config.toml
n_layer = 8
norm = "layernorm"
norm_place = "pre"
beta2 = 0.99
Each number is 200 + 40 x the weight over its row's rms, rounded and kept within 0 to 999. Layers, rows and columns count from 0. The size before them is the row's rms in percent of the matrix's.

# k: layer 2 attention key, 768x768, rms 0.0866, rows 65-91, columns 512-639
# q: layer 2 attention query, 768x768, rms 0.0879, rows 66-92, columns 512-639
k65,078,176,221,176,223,177,201,228,228,246,144,246,262,227,212,131,241,178,137,158,216,230,153,212,210,240,189,162,215,250,206,185,149,235,278,141,206,114,215,225,198,182,235,148,238,136,198,156,161,215,176,173,281,209,197,206,254,218,209,195,215,188,149,261,247,181,194,143,265,260,184,182,220,225,270,288,177,172,142,171,240,162,218,183,218,148,236,208,239,151,250,198,157,261,184,168,235,217,162,137,197,152,178,167,140,179,237,219,209,211,148,256,224,219,227,242,173,252,171,232,249,211,159,129,188,243,120,211,195
q66,082,191,234,232,148,190,195,264,249,235,196,144,172,225,134,229,212,179,160,94,156,148,207,222,232,218,248,205,180,204,243,161,134,96,198,139,285,175,144,212,218,290,164,111,171,86,167,162,216,166,205,167,176,197,285,216,217,139,206,211,204,196,275,202,212,220,232,151,174,169,220,176,205,189,223,273,155,261,182,208,300,159,215,149,222,197,198,160,235,229,260,137,169,229,176,189,203,238,235,226,174,190,133,270,132,171,197,227,224,194,166,160,191,154,198,197,233,220,252,248,177,259,193,219,202,127,141,229,184
k66,079,203,269,178,210,195,179,213,129,217,172,130,268,173,164,196,192,158,186,183,171,239,170,246,145,150,159,175,248,216,160,207,173,208,187,221,208,126,188,183,250,193,272,241,230,164,120,209,205,210,203,158,221,189,198,189,219,204,168,179,157,172,169,192,105,226,241,170,262,301,219,114,189,246,225,147,153,164,150,247,182,216,252,252,214,196,167,196,195,178,197,177,174,164,171,212,182,134,195,199,219,182,236,174,132,110,216,251,154,153,223,122,206,196,134,168,161,181,155,231,193,196,165,186,260,250,215,138,213
q67,083,196,212,191,178,247,242,275,171,118,210,182,182,183,216,254,233,214,190,175,209,172,143,143,138,188,197,136,252,236,253,215,226,266,236,233,161,214,208,105,264,273,212,201,209,182,214,181,133,259,196,181,259,235,220,190,136,217,87,240,192,212,201,305,195,219,174,237,185,228,204,197,209,236,156,242,240,227,222,193,224,215,251,263,186,198,214,212,157,211,141,184,235,188,192,205,243,240,196,246,222,271,126,218,271,230,232,208,220,154,199,168,118,224,153,166,266,209,194,235,305,171,215,179,234,235,154,253,185
k67,077,149,202,173,187,164,214,257,98,251,224,207,199,202,195,126,199,288,188,227,276,149,192,240,240,213,225,177,187,187,211,180,184,153,235,112,247,163,227,221,245,169,243,235,154,234,233,125,199,164,244,205,249,157,181,244,162,246,226,189,171,242,215,191,189,167,159,204,189,216,223,217,256,194,175,193,219,230,227,285,202,146,214,297,200,199,188,176,268,178,146,216,244,116,205,195,202,195,218,188,169,184,233,160,228,244,150,203,214,160,223,176,219,147,189,269,187,246,241,190,130,188,210,247,188,235,200,212,198
q68,084,221,200,195,173,228,212,204,257,244,264,211,211,201,161,206,212,201,270,243,207,198,216,224,223,178,251,190,207,222,212,132,204,253,246,168,197,223,186,155,225,203,137,261,160,199,234,203,260,196,200,236,151,188,177,166,188,175,202,170,129,189,119,198,175,166,184,187,155,178,264,263,215,208,227,137,177,200,273,167,169,244,206,198,237,232,155,129,210,178,150,207,240,109,107,198,127,202,199,184,173,126,175,151,203,289,162,136,169,146,114,189,217,241,214,219,166,190,205,243,275,168,209,221,207,215,158,206,201
k68,077,179,136,245,192,153,198,202,196,180,179,214,182,273,232,179,204,210,129,123,216,225,141,265,228,178,174,272,218,155,176,166,146,123,203,220,177,169,194,154,199,266,130,165,190,154,178,202,237,221,185,238,229,219,211,197,209,200,229,200,227,177,138,150,202,190,227,199,177,188,219,185,232,198,253,214,192,235,264,200,179,161,177,168,172,172,105,183,174,175,213,265,120,200,133,191,163,189,195,204,157,161,175,275,206,203,149,164,289,250,299,184,166,225,199,147,204,160,178,247,156,225,211,245,183,177,241,189,290
q69,077,225,201,250,207,189,235,188,209,243,171,181,209,166,216,221,203,238,190,204,196,242,226,150,131,229,205,290,249,222,183,209,216,178,120,206,221,265,243,169,171,220,266,227,198,212,124,220,227,190,147,96,193,191,203,150,150,195,163,235,285,270,124,180,189,156,157,213,204,178,225,212,176,182,252,181,192,159,182,189,222,227,231,178,188,245,213,249,234,127,191,247,191,169,189,232,208,228,196,172,211,242,191,257,154,175,171,285,219,215,186,165,187,237,265,308,227,249,224,168,269,184,203,204,221,216,188,192,188
k69,077,196,225,295,300,154,159,192,162,264,207,245,153,161,111,233,203,175,172,245,231,177,194,197,272,169,119,162,124,158,124,158,191,190,236,225,146,208,171,178,166,302,255,207,158,119,194,152,238,170,277,221,224,175,199,115,273,228,103,240,225,181,236,199,139,241,185,238,212,189,203,79,209,178,128,202,206,229,146,198,208,219,219,214,258,218,286,203,209,167,208,274,237,215,187,184,230,125,137,176,180,196,220,184,223,213,225,224,171,212,195,202,289,224,227,208,199,188,188,161,152,237,220,100,144,196,214,242,245
q70,083,238,184,187,144,157,245,153,202,212,167,190,239,212,268,185,218,226,206,267,199,219,200,232,204,145,179,243,194,253,163,160,234,235,209,204,115,156,285,179,170,284,130,197,163,214,177,229,195,229,218,163,269,257,217,149,187,235,217,137,230,180,247,202,227,148,165,166,250,236,189,150,190,254,191,217,195,192,155,251,167,207,255,215,234,255,159,204,164,227,160,137,160,206,161,203,199,181,176,264,192,193,175,176,250,227,156,166,127,115,214,215,277,176,185,218,173,190,268,153,143,234,279,265,200,256,199,177,235
k70,079,232,170,219,210,178,184,215,193,212,173,210,235,142,194,224,149,212,108,153,220,174,223,168,216,198,86,223,212,212,245,214,191,198,228,211,168,225,219,229,259,171,224,209,231,160,166,177,226,194,195,146,211,190,163,167,200,271,192,161,198,227,143,241,243,136,279,133,256,147,187,175,283,228,256,188,180,164,178,155,255,121,148,180,177,175,205,173,186,184,203,179,185,256,194,320,244,252,178,209,214,249,183,188,171,76,133,242,158,197,223,226,245,208,202,184,189,146,187,139,271,219,231,146,207,193,136,162,123
q71,082,259,172,179,172,198,224,169,172,134,217,179,141,142,197,216,252,248,274,205,238,164,200,241,128,236,180,208,143,291,157,223,268,220,186,241,113,148,138,228,262,146,195,156,231,219,163,188,143,206,177,221,227,206,130,150,204,184,175,255,180,137,196,191,238,163,168,151,216,157,131,213,191,187,254,266,224,67,268,199,182,259,182,207,237,238,170,170,178,208,234,196,151,163,195,159,220,247,202,231,219,172,182,160,205,232,235,185,151,295,236,117,189,217,249,146,214,177,155,188,189,226,270,146,237,175,198,210,137
k71,076,166,245,143,138,216,159,172,199,157,163,302,186,161,183,279,162,152,136,201,152,239,236,192,306,177,175,252,133,158,199,204,273,239,203,228,175,219,113,224,212,240,218,175,196,257,198,240,138,129,187,142,198,180,169,165,267,174,116,225,216,251,239,188,130,222,275,208,203,244,165,128,229,293,184,182,195,179,236,229,188,108,196,143,173,192,136,221,205,220,208,161,173,159,203,254,250,116,200,199,242,206,172,196,224,188,220,232,239,187,236,271,194,222,179,230,172,266,210,174,198,199,230,158,180,288,200,222,278
q72,088,212,247,276,220,163,256,248,203,204,208,256,223,183,171,159,116,180,170,244,132,200,214,171,190,245,199,204,188,142,174,132,213,214,244,115,185,186,178,178,195,212,224,184,191,238,173,159,214,186,241,175,248,232,162,176,178,227,193,191,210,219,160,166,165,219,197,185,203,237,146,181,164,201,208,222,295,152,211,192,229,156,119,195,207,181,204,192,298,250,151,186,167,231,241,193,205,257,258,158,177,221,216,140,198,215,153,220,163,170,157,152,173,189,152,221,168,203,189,194,248,98,195,197,201,168,106,207,221
k72,090,207,183,226,256,241,233,217,244,189,167,155,212,194,212,170,202,197,199,240,168,200,230,171,260,258,196,174,191,235,146,175,188,170,225,163,205,188,154,176,241,224,288,132,213,219,209,198,182,186,187,235,207,228,232,207,183,160,191,273,172,158,348,249,157,143,171,201,211,275,221,192,195,208,183,237,197,212,219,203,132,190,219,186,207,229,176,150,198,193,223,143,177,234,188,293,258,223,158,142,266,205,256,234,232,211,126,126,131,157,157,176,239,228,198,156,255,223,179,224,196,157,188,199,248,197,207,198,118
q73,085,205,191,203,280,208,168,212,164,258,138,260,221,278,251,226,129,129,270,273,186,181,165,193,230,149,233,155,123,240,215,281,186,152,171,198,196,248,194,238,226,207,281,230,157,188,257,203,218,273,205,210,223,185,153,179,182,169,174,167,176,176,189,174,179,260,239,175,251,264,211,230,151,205,173,194,208,157,138,225,231,220,174,220,165,212,220,187,215,250,142,259,193,266,177,191,203,211,231,224,168,143,213,165,177,225,199,208,162,204,157,187,222,234,197,233,168,190,160,147,183,163,186,158,212,199,210,188,148
k73,081,219,146,134,219,170,150,181,252,246,263,186,323,245,240,245,244,158,185,137,281,180,224,209,168,185,190,159,160,204,171,166,175,169,137,146,160,230,199,256,207,210,139,197,253,217,106,230,210,169,176,186,210,187,225,239,218,202,150,159,172,165,234,187,199,197,200,249,267,138,125,163,187,229,252,224,197,161,237,235,218,160,189,214,212,207,109,184,115,173,299,192,207,189,137,205,214,205,240,228,234,230,230,224,201,198,182,186,192,211,229,195,219,180,237,253,193,170,214,181,195,133,158,241,188,267,223,198,203
q74,083,237,192,210,223,195,217,235,180,157,199,245,173,124,245,184,268,198,276,236,260,191,230,235,207,145,193,178,206,206,181,250,185,224,199,231,184,157,233,242,211,162,152,214,228,224,243,188,219,191,199,97,172,276,206,149,171,122,198,162,222,145,228,204,156,197,214,230,234,216,185,190,168,226,216,180,195,143,225,182,174,167,245,237,202,218,222,201,156,255,227,200,166,229,203,89,206,231,183,260,214,253,254,186,212,198,170,260,211,268,283,189,132,158,194,206,242,217,163,162,174,139,124,241,172,235,229,134,199
k74,077,150,126,214,218,163,195,221,198,206,226,189,310,197,217,265,159,195,184,196,244,219,206,182,188,220,248,169,227,176,181,173,162,221,84,157,185,181,157,137,165,208,259,252,268,212,166,169,206,242,241,202,177,210,147,175,245,259,254,169,201,208,229,203,232,188,248,191,203,216,199,247,187,204,221,158,221,192,165,169,157,167,183,219,185,203,145,207,213,200,195,137,148,205,243,173,191,146,192,244,265,254,216,214,167,210,172,202,212,185,248,253,206,171,296,314,83,197,180,189,178,210,188,169,213,205,205,200,160
q75,094,220,212,203,249,215,244,240,225,135,189,195,113,214,189,208,235,167,168,170,150,199,205,183,204,277,139,200,215,126,183,200,220,202,234,232,175,199,137,189,179,120,99,292,183,124,214,188,141,249,189,177,173,256,242,275,150,311,200,255,190,168,100,212,226,196,192,251,188,159,179,167,248,181,248,243,207,159,201,217,240,231,243,164,137,269,236,213,231,194,188,236,195,194,265,278,182,195,228,243,156,368,189,208,261,224,244,185,230,291,117,199,246,167,252,124,186,252,233,235,183,217,197,175,172,164,253,220,245
k75,082,199,139,157,218,191,241,207,161,204,152,178,187,229,190,199,213,209,220,161,225,257,275,184,156,198,259,127,187,191,232,232,209,178,193,228,195,237,228,236,212,192,219,132,151,183,206,211,180,193,168,237,183,160,113,145,167,210,207,212,235,211,336,138,187,171,134,97,220,221,250,165,186,195,209,198,118,233,208,190,187,182,171,258,238,245,122,220,161,237,188,267,186,121,223,176,131,237,155,271,189,121,198,174,179,209,251,197,182,220,210,173,154,258,183,219,184,210,249,266,198,184,270,238,172,248,252,164,236
q76,091,201,212,212,179,196,148,185,121,160,257,161,240,222,160,187,99,164,162,175,185,201,208,171,142,199,155,189,229,233,249,135,227,152,190,229,242,265,207,224,210,280,141,207,155,221,228,193,171,228,184,190,224,262,162,230,208,159,181,240,203,164,170,187,182,224,291,172,207,222,148,200,207,181,175,177,175,190,129,200,193,254,197,126,201,227,223,216,167,193,232,191,212,208,159,173,202,274,175,194,152,199,212,216,175,252,203,120,219,119,234,195,124,229,155,168,173,189,270,192,228,169,136,195,193,139,219,158,216
k76,084,161,272,232,153,218,150,180,135,197,172,202,209,216,223,241,189,249,230,163,174,249,298,176,198,207,205,224,183,206,249,268,233,202,173,173,293,171,222,214,167,201,246,208,246,189,213,230,206,190,143,140,210,231,170,238,184,255,259,212,237,244,228,240,124,261,278,195,186,163,284,162,247,236,207,276,163,235,208,235,235,219,235,216,213,240,235,308,147,128,228,185,176,201,210,288,249,215,172,165,205,188,227,148,276,218,240,181,173,199,188,221,170,205,146,283,106,230,202,264,236,187,195,194,230,241,135,209,127
q77,090,251,244,202,220,253,213,210,220,214,243,166,116,241,221,223,225,274,253,220,87,190,212,182,162,198,261,171,261,237,161,183,205,209,198,206,158,211,208,154,214,256,222,203,152,173,178,239,153,179,168,225,223,201,261,241,147,249,182,218,188,185,202,210,195,134,186,210,241,170,173,167,192,182,179,181,223,200,191,234,200,188,187,217,202,178,197,290,140,221,211,193,203,295,174,150,158,169,136,194,229,222,206,224,243,127,220,282,163,174,170,162,235,284,207,189,232,234,144,174,208,286,238,232,169,253,140,163,228
k77,091,126,211,242,229,180,181,220,222,167,199,192,181,140,264,149,205,144,252,162,278,185,154,168,246,182,250,189,320,170,209,274,180,187,270,176,236,179,209,149,249,155,199,325,252,232,222,231,170,221,285,196,250,182,189,259,209,203,187,194,189,148,186,188,191,287,226,243,220,186,157,198,260,158,233,122,205,195,154,129,186,180,200,224,262,206,188,193,191,196,170,162,147,165,142,211,175,142,216,224,194,190,169,238,214,250,280,217,237,165,237,176,289,234,222,211,190,252,179,222,143,167,184,162,176,209,206,189,196
q78,087,165,280,239,222,182,201,191,241,223,182,171,185,203,133,244,178,144,200,214,210,201,222,165,168,247,129,139,190,185,266,235,313,264,207,157,152,144,220,232,254,140,215,216,283,187,186,163,257,211,192,140,229,242,166,255,222,189,212,250,195,116,133,187,198,228,239,202,213,129,174,199,262,233,245,243,214,176,176,162,166,234,180,249,254,197,162,200,220,239,184,250,260,133,234,207,215,162,255,193,236,186,152,225,202,183,240,222,178,205,193,202,227,222,235,235,231,157,233,204,170,216,139,237,223,200,217,218,260
k78,084,183,220,240,245,161,218,209,212,172,159,185,173,176,157,189,215,227,235,140,199,261,230,141,196,207,275,242,202,181,128,178,213,138,206,172,244,178,206,235,247,180,192,272,231,251,135,250,217,287,172,181,161,174,178,166,210,230,204,199,254,233,204,184,248,237,131,201,149,268,224,143,223,165,219,148,166,269,198,142,162,197,178,227,177,204,159,168,197,177,223,230,175,177,225,214,164,187,176,174,264,267,175,181,235,237,191,158,180,165,227,217,199,180,121,228,209,184,152,200,232,182,173,190,134,277,191,171,226
q79,094,235,257,161,195,198,269,213,231,213,229,201,183,181,266,214,215,219,131,162,111,208,209,223,230,230,115,201,201,216,167,152,172,271,126,181,199,229,177,160,183,281,122,203,222,227,272,239,212,217,170,199,186,166,196,233,200,168,234,211,154,133,213,188,207,143,230,228,235,223,161,276,87,195,237,214,177,177,187,229,193,202,228,200,266,252,193,254,205,154,253,210,243,259,135,235,246,218,121,164,188,181,234,176,147,161,116,191,206,217,242,213,188,177,212,141,184,225,179,243,212,122,177,248,185,195,271,154,217
k79,081,132,195,210,235,255,152,188,121,149,157,206,193,173,210,260,218,178,144,201,156,299,73,268,190,194,178,197,200,192,208,248,153,189,228,234,301,188,152,313,199,197,207,183,105,283,152,224,214,264,195,161,141,161,188,213,225,237,215,247,172,194,200,185,184,187,245,207,221,214,178,169,177,156,207,200,191,207,167,176,176,273,269,248,290,202,250,235,171,252,142,178,302,245,181,291,249,243,196,155,142,249,236,174,225,239,213,180,237,174,224,215,143,201,216,226,194,203,213,145,204,213,201,174,228,163,223,225,181
q80,095,204,155,226,142,197,173,240,224,127,190,189,186,246,142,140,250,161,245,177,167,221,254,196,212,194,208,168,190,212,254,256,142,124,195,277,181,203,142,203,204,151,278,261,215,179,156,230,131,181,267,215,183,272,227,175,166,231,196,181,177,191,207,211,194,213,182,172,207,191,190,216,175,270,207,175,184,217,129,177,213,159,200,171,270,180,250,229,175,193,162,292,251,261,259,255,275,130,221,280,246,249,231,227,274,180,203,212,167,157,209,251,189,199,219,208,190,208,219,165,103,193,228,188,139,297,218,216,177
k80,091,166,254,210,220,234,223,202,195,252,191,157,178,181,209,185,228,267,162,140,201,148,176,143,178,195,204,191,170,245,269,200,211,283,183,188,191,163,222,275,245,166,199,183,246,173,242,85,116,173,215,171,228,204,225,231,185,176,227,164,198,210,227,182,184,204,218,216,160,212,215,214,229,240,242,178,218,137,195,224,139,199,199,169,232,241,155,328,260,168,246,139,171,281,228,178,251,157,143,179,235,128,199,206,202,176,252,115,267,239,223,224,125,167,208,219,181,191,161,217,136,227,192,172,255,183,203,224,191
q81,101,202,196,225,224,215,257,237,245,142,234,204,180,251,144,262,254,181,246,239,193,180,205,133,217,232,187,214,211,159,190,234,252,192,212,227,128,244,231,255,207,180,206,236,235,276,223,230,209,184,229,180,246,241,208,260,97,218,189,189,214,208,200,199,175,242,194,191,199,130,214,165,224,257,174,166,259,197,205,184,252,204,174,179,225,123,210,117,193,201,185,236,209,244,220,147,207,131,194,296,198,175,211,208,225,180,297,178,185,122,219,180,178,214,188,155,272,200,150,197,186,244,244,270,124,189,231,209,182
k81,089,202,148,202,159,186,292,280,233,131,212,261,183,179,210,216,190,189,221,218,191,195,137,234,199,243,196,233,194,233,162,203,235,207,201,314,266,222,226,272,187,194,216,159,227,172,251,226,180,224,238,188,173,184,165,237,219,136,176,212,280,206,163,223,242,265,209,250,196,183,199,240,202,234,212,222,272,150,236,229,193,210,250,228,219,159,195,147,232,235,150,196,278,186,152,252,172,214,224,213,273,207,200,129,212,240,141,226,178,221,203,220,181,215,193,177,234,176,109,211,186,149,239,254,179,212,213,234,253
q82,098,223,135,205,209,207,217,227,235,175,227,172,226,231,204,280,150,290,203,166,271,234,162,154,153,216,168,212,200,174,208,192,234,182,170,182,142,203,169,254,260,126,250,191,232,199,229,107,187,226,222,167,251,200,231,191,236,182,190,155,218,240,166,205,212,154,235,208,258,170,212,285,187,199,229,192,178,211,156,143,173,218,219,234,194,201,232,231,248,267,206,185,70,171,145,195,206,204,191,219,135,264,187,214,223,292,180,218,161,178,160,229,185,239,172,192,223,278,176,181,166,255,202,277,167,176,177,170,206
k82,091,196,214,295,141,202,179,251,266,238,239,150,225,241,266,219,175,180,148,205,162,238,182,151,219,227,216,172,217,154,148,187,153,255,195,187,176,216,184,191,139,185,192,121,196,277,200,184,207,189,278,196,166,171,229,211,227,138,101,213,158,212,204,181,193,115,175,229,178,142,166,230,210,145,183,197,195,207,115,176,194,210,146,212,243,185,176,202,177,289,279,184,230,221,159,221,244,183,234,208,174,188,212,225,157,183,137,181,214,172,217,210,180,207,189,276,168,240,140,127,196,156,190,167,163,211,202,237,181
q83,093,223,262,183,203,145,183,137,200,131,259,229,194,169,179,216,136,208,199,162,228,149,180,208,187,161,186,148,186,167,170,212,195,247,147,207,199,189,208,194,237,296,177,230,164,202,170,176,149,186,166,217,191,239,239,193,270,129,220,151,178,223,239,206,212,142,140,144,211,246,185,264,211,199,259,229,208,251,291,168,226,226,213,132,263,127,179,254,143,240,214,269,245,138,149,270,256,239,173,201,181,161,208,191,177,160,188,152,254,190,219,170,213,210,147,206,153,184,216,250,201,137,150,175,225,204,161,268,253
k83,097,180,207,177,142,215,232,200,232,200,210,124,290,221,203,220,151,216,194,201,210,262,260,206,227,230,202,229,219,238,262,227,159,200,170,219,245,201,186,167,99,156,187,229,173,220,203,219,154,139,225,171,143,199,274,262,251,183,222,219,154,144,226,135,238,249,225,215,223,162,111,209,216,265,262,298,214,215,248,168,178,201,283,211,299,229,226,156,176,92,200,227,259,190,185,238,256,166,218,130,123,120,141,163,232,196,211,249,156,241,210,227,148,189,197,251,223,199,163,186,136,224,157,114,249,172,133,229,152
q84,105,165,224,209,222,182,203,187,156,231,225,122,72,275,155,185,213,205,180,169,205,194,278,231,174,219,172,199,173,296,195,131,189,190,158,244,114,171,216,185,201,187,208,190,152,134,142,184,294,184,208,149,194,223,172,161,184,185,156,249,184,231,224,175,163,196,190,235,203,149,167,224,240,231,177,162,205,187,219,190,214,169,215,269,236,318,206,157,243,206,229,181,198,190,248,195,145,193,156,197,202,194,159,148,186,139,224,206,249,95,161,203,181,178,184,206,248,147,136,207,294,151,211,222,174,217,225,157,205
k84,089,224,204,224,209,242,165,173,162,264,191,189,203,173,201,233,241,278,256,224,128,220,172,211,163,218,143,161,184,248,150,223,263,232,243,195,258,180,204,178,181,214,135,211,241,216,193,159,159,138,253,158,184,235,231,244,215,208,233,122,210,197,194,226,197,207,187,266,147,238,269,193,261,206,204,134,206,248,376,226,182,275,234,188,218,195,219,212,144,248,264,200,164,168,158,116,271,168,186,319,241,126,246,174,158,256,133,173,155,172,137,153,189,297,221,256,246,217,187,186,110,216,182,264,155,145,240,186,201
q85,106,249,229,230,232,167,226,194,251,203,174,244,291,148,225,224,261,188,156,176,240,228,254,110,183,195,149,158,215,253,296,295,219,215,249,228,231,182,135,163,237,249,252,157,179,238,206,198,120,285,165,207,248,274,212,178,178,222,225,206,274,200,176,187,147,225,234,177,193,168,219,196,177,197,245,270,209,201,85,192,222,200,217,194,212,257,234,176,209,187,232,193,263,175,174,179,238,114,242,208,179,203,137,202,163,281,251,280,243,145,154,234,184,187,180,190,204,211,273,182,137,203,184,266,236,245,205,153,137
k85,084,258,139,213,158,177,176,148,158,209,226,232,232,227,170,237,211,175,239,240,170,231,164,241,168,146,222,120,183,239,283,177,260,193,144,221,177,217,205,243,222,227,120,162,198,159,200,251,176,112,148,192,218,210,205,303,199,258,213,199,207,146,156,207,157,192,184,201,208,190,132,249,197,192,245,193,212,179,183,261,225,187,239,216,302,174,207,204,132,143,190,200,177,239,151,194,174,91,202,159,244,203,218,239,180,193,217,178,181,170,131,250,134,199,196,216,208,144,198,225,183,276,180,219,189,221,200,206,190
q86,095,163,203,200,168,171,184,170,185,227,191,183,182,189,207,220,170,245,239,203,195,206,283,210,164,266,220,250,196,195,212,147,206,212,198,184,185,270,269,173,224,238,238,140,231,171,238,189,170,225,212,188,236,237,187,228,165,213,254,180,196,172,163,205,188,173,314,198,208,251,220,223,243,168,187,216,135,216,149,225,253,129,203,206,226,295,138,191,220,169,188,110,228,173,241,264,189,293,254,239,280,206,193,205,233,190,150,285,206,170,190,220,297,196,185,198,247,224,178,251,199,195,189,227,164,107,204,226,159
k86,090,170,172,263,102,171,138,136,240,173,189,218,188,200,216,173,199,130,125,232,156,242,163,210,223,238,240,207,205,198,170,235,147,273,187,164,173,150,226,127,218,212,181,198,259,186,212,220,221,175,167,190,190,178,118,185,196,142,221,165,227,190,89,261,173,196,128,149,198,195,193,212,226,249,185,208,181,121,189,206,202,174,257,189,187,202,193,174,202,247,196,206,206,143,210,206,325,194,264,237,167,209,250,132,188,208,264,171,281,255,199,241,125,74,178,168,220,172,174,142,128,220,142,181,192,206,134,199,177
q87,097,187,237,190,295,149,143,154,217,152,198,133,149,177,162,156,106,186,164,235,199,179,117,148,169,260,220,222,178,204,251,200,223,152,230,206,232,153,218,196,155,150,175,217,214,190,239,286,264,193,281,205,208,218,110,197,197,188,216,233,257,197,234,195,182,239,160,259,259,223,201,257,250,159,168,248,263,174,282,184,165,159,149,217,117,209,167,247,231,207,148,185,139,227,203,191,189,219,154,217,231,230,161,185,254,218,292,156,159,236,177,182,174,206,259,135,197,227,165,150,150,184,249,324,215,230,180,151,234
k87,093,196,186,219,203,229,137,147,143,192,198,210,191,184,239,203,217,208,225,158,243,139,212,170,226,211,238,200,200,189,161,180,201,194,200,163,187,206,169,210,245,66,184,191,231,254,256,191,206,251,162,79,210,180,201,185,164,208,197,159,194,268,210,199,207,167,149,161,214,203,230,193,159,136,288,169,240,140,171,200,175,155,235,185,226,214,228,219,186,149,217,190,106,194,238,199,221,165,231,260,172,188,201,156,192,171,268,116,175,197,190,185,227,206,204,279,166,207,226,186,181,210,244,238,184,206,175,249,186
q88,103,162,216,152,226,181,196,199,127,197,186,203,173,222,148,183,236,253,208,215,234,225,205,137,210,212,192,184,221,170,226,200,227,273,205,206,165,227,264,323,232,202,236,132,184,180,261,174,194,109,211,258,225,207,268,306,126,223,171,185,143,288,249,237,179,189,134,171,173,267,178,261,233,158,199,118,199,186,216,128,186,237,201,180,230,212,197,213,217,214,185,191,168,265,205,163,218,155,223,230,160,184,200,188,243,139,254,266,213,251,259,188,215,203,164,142,209,140,241,181,257,186,125,316,156,178,187,216,298
k88,091,180,185,237,190,155,290,183,286,247,222,207,137,249,210,213,132,193,244,208,174,216,138,226,209,221,233,165,263,184,174,255,156,176,270,247,221,169,198,184,177,160,209,195,148,171,192,222,214,165,268,249,206,134,210,227,166,214,150,240,170,187,175,252,88,232,234,155,210,146,112,256,208,226,144,190,193,204,180,261,190,183,180,197,203,175,204,189,261,218,148,178,199,241,185,247,183,135,268,238,204,238,170,263,222,219,140,210,225,204,239,171,206,177,203,212,198,211,202,178,223,191,217,187,211,196,128,300,198
q89,099,198,200,185,233,154,185,246,180,217,140,204,227,240,270,215,242,177,182,199,244,204,203,177,159,230,181,272,231,226,229,182,228,114,154,205,137,229,192,198,188,173,267,237,147,230,184,115,249,260,259,266,212,232,197,226,199,149,182,272,134,153,110,194,272,244,230,229,228,220,156,249,226,190,153,221,230,168,224,221,253,143,199,235,152,227,254,173,301,209,217,255,192,140,205,183,178,242,242,282,214,239,248,187,155,287,271,223,181,213,171,218,220,224,280,215,201,260,182,163,138,209,163,238,160,217,174,229,160
k89,091,275,247,206,174,185,190,224,149,140,205,156,140,140,132,263,225,195,237,199,209,242,213,193,181,210,213,233,218,249,226,225,226,254,215,208,282,151,249,175,213,297,229,259,157,218,97,251,229,189,232,186,251,228,203,169,152,228,217,165,167,215,254,237,197,211,197,245,226,183,145,164,215,146,156,262,221,149,247,171,165,188,215,236,156,203,139,184,258,251,268,181,235,260,240,139,219,166,186,297,181,224,180,167,218,223,220,241,168,235,301,142,159,191,259,167,207,228,165,205,265,196,150,224,234,152,145,201,169
q90,094,211,203,246,196,208,258,165,174,229,222,276,198,213,231,190,203,143,218,203,152,248,180,194,257,161,193,190,265,170,123,250,119,229,242,135,225,143,143,234,213,216,204,152,217,160,150,212,189,257,221,221,165,214,204,286,211,206,164,196,121,200,200,246,255,184,140,241,226,199,252,124,202,259,209,203,217,200,241,222,258,45,206,172,224,149,192,209,196,237,241,188,171,237,265,157,253,226,214,175,221,151,201,131,168,192,318,225,137,214,148,231,127,187,238,191,230,250,202,230,188,265,263,276,202,309,237,109,112
k90,094,195,254,206,203,261,230,201,211,188,277,178,207,254,217,203,163,171,241,263,141,197,283,178,209,186,183,182,234,164,139,136,180,212,153,198,216,154,166,189,276,113,214,252,125,218,273,218,209,218,194,150,204,215,166,162,203,261,149,131,220,167,219,202,209,266,161,202,203,209,221,219,211,175,242,223,187,235,226,193,148,154,142,168,237,185,157,168,308,159,242,270,158,222,198,199,168,153,137,165,231,193,223,183,162,234,199,172,201,178,206,137,203,187,234,183,189,186,105,190,200,248,182,189,230,128,135,209,156
q91,097,186,180,183,199,202,125,267,181,158,176,224,148,256,120,224,186,247,234,148,174,236,102,172,157,255,201,194,247,226,237,140,233,227,251,227,216,170,186,196,186,182,108,169,213,199,199,173,165,153,205,215,202,253,212,102,143,130,142,135,158,255,211,212,227,200,177,188,205,312,193,156,166,201,173,301,194,188,194,223,189,218,116,168,237,273,188,200,205,224,134,151,197,175,212,208,217,236,231,170,215,152,139,211,206,181,159,114,183,200,181,200,209,108,127,199,211,242,186,170,212,172,181,187,186,245,199,176,264
k91,090,223,285,230,178,255,173,216,198,193,224,179,155,202,176,178,227,195,238,182,220,183,268,160,255,215,153,174,231,185,237,210,224,108,238,221,274,217,154,192,131,206,284,233,188,199,222,228,178,276,175,224,164,203,157,178,163,210,242,164,153,282,296,200,218,195,226,181,151,262,265,226,189,211,180,193,191,216,128,161,149,152,202,295,177,202,198,213,208,259,197,173,105,172,207,151,165,218,148,215,179,200,122,272,314,189,248,203,215,265,153,175,143,245,143,188,154,195,208,207,237,170,183,267,240,226,223,222,163
q92,096,192,173,155,215,143,213,197,141,212,201,259,175,197,201,222,133,228,219,138,186,183,187,232,197,240,172,264,152,178,178,344,229,147,207,201,277,154,193,182,187,153,172,203,168,198,216,212,157,101,159,223,260,275,175,250,220,159,131,231,227,255,227,125,165,172,199,232,143,158,197,267,239,145,178,221,308,205,211,220,262,119,189,141,177,186,239,167,213,250,179,151,169,256,205,179,243,198,125,195,224,212,202,165,178,217,225,201,242,142,156,144,173,108,109,202,204,181,232,216,172,263,198,139,143,223,163,260,237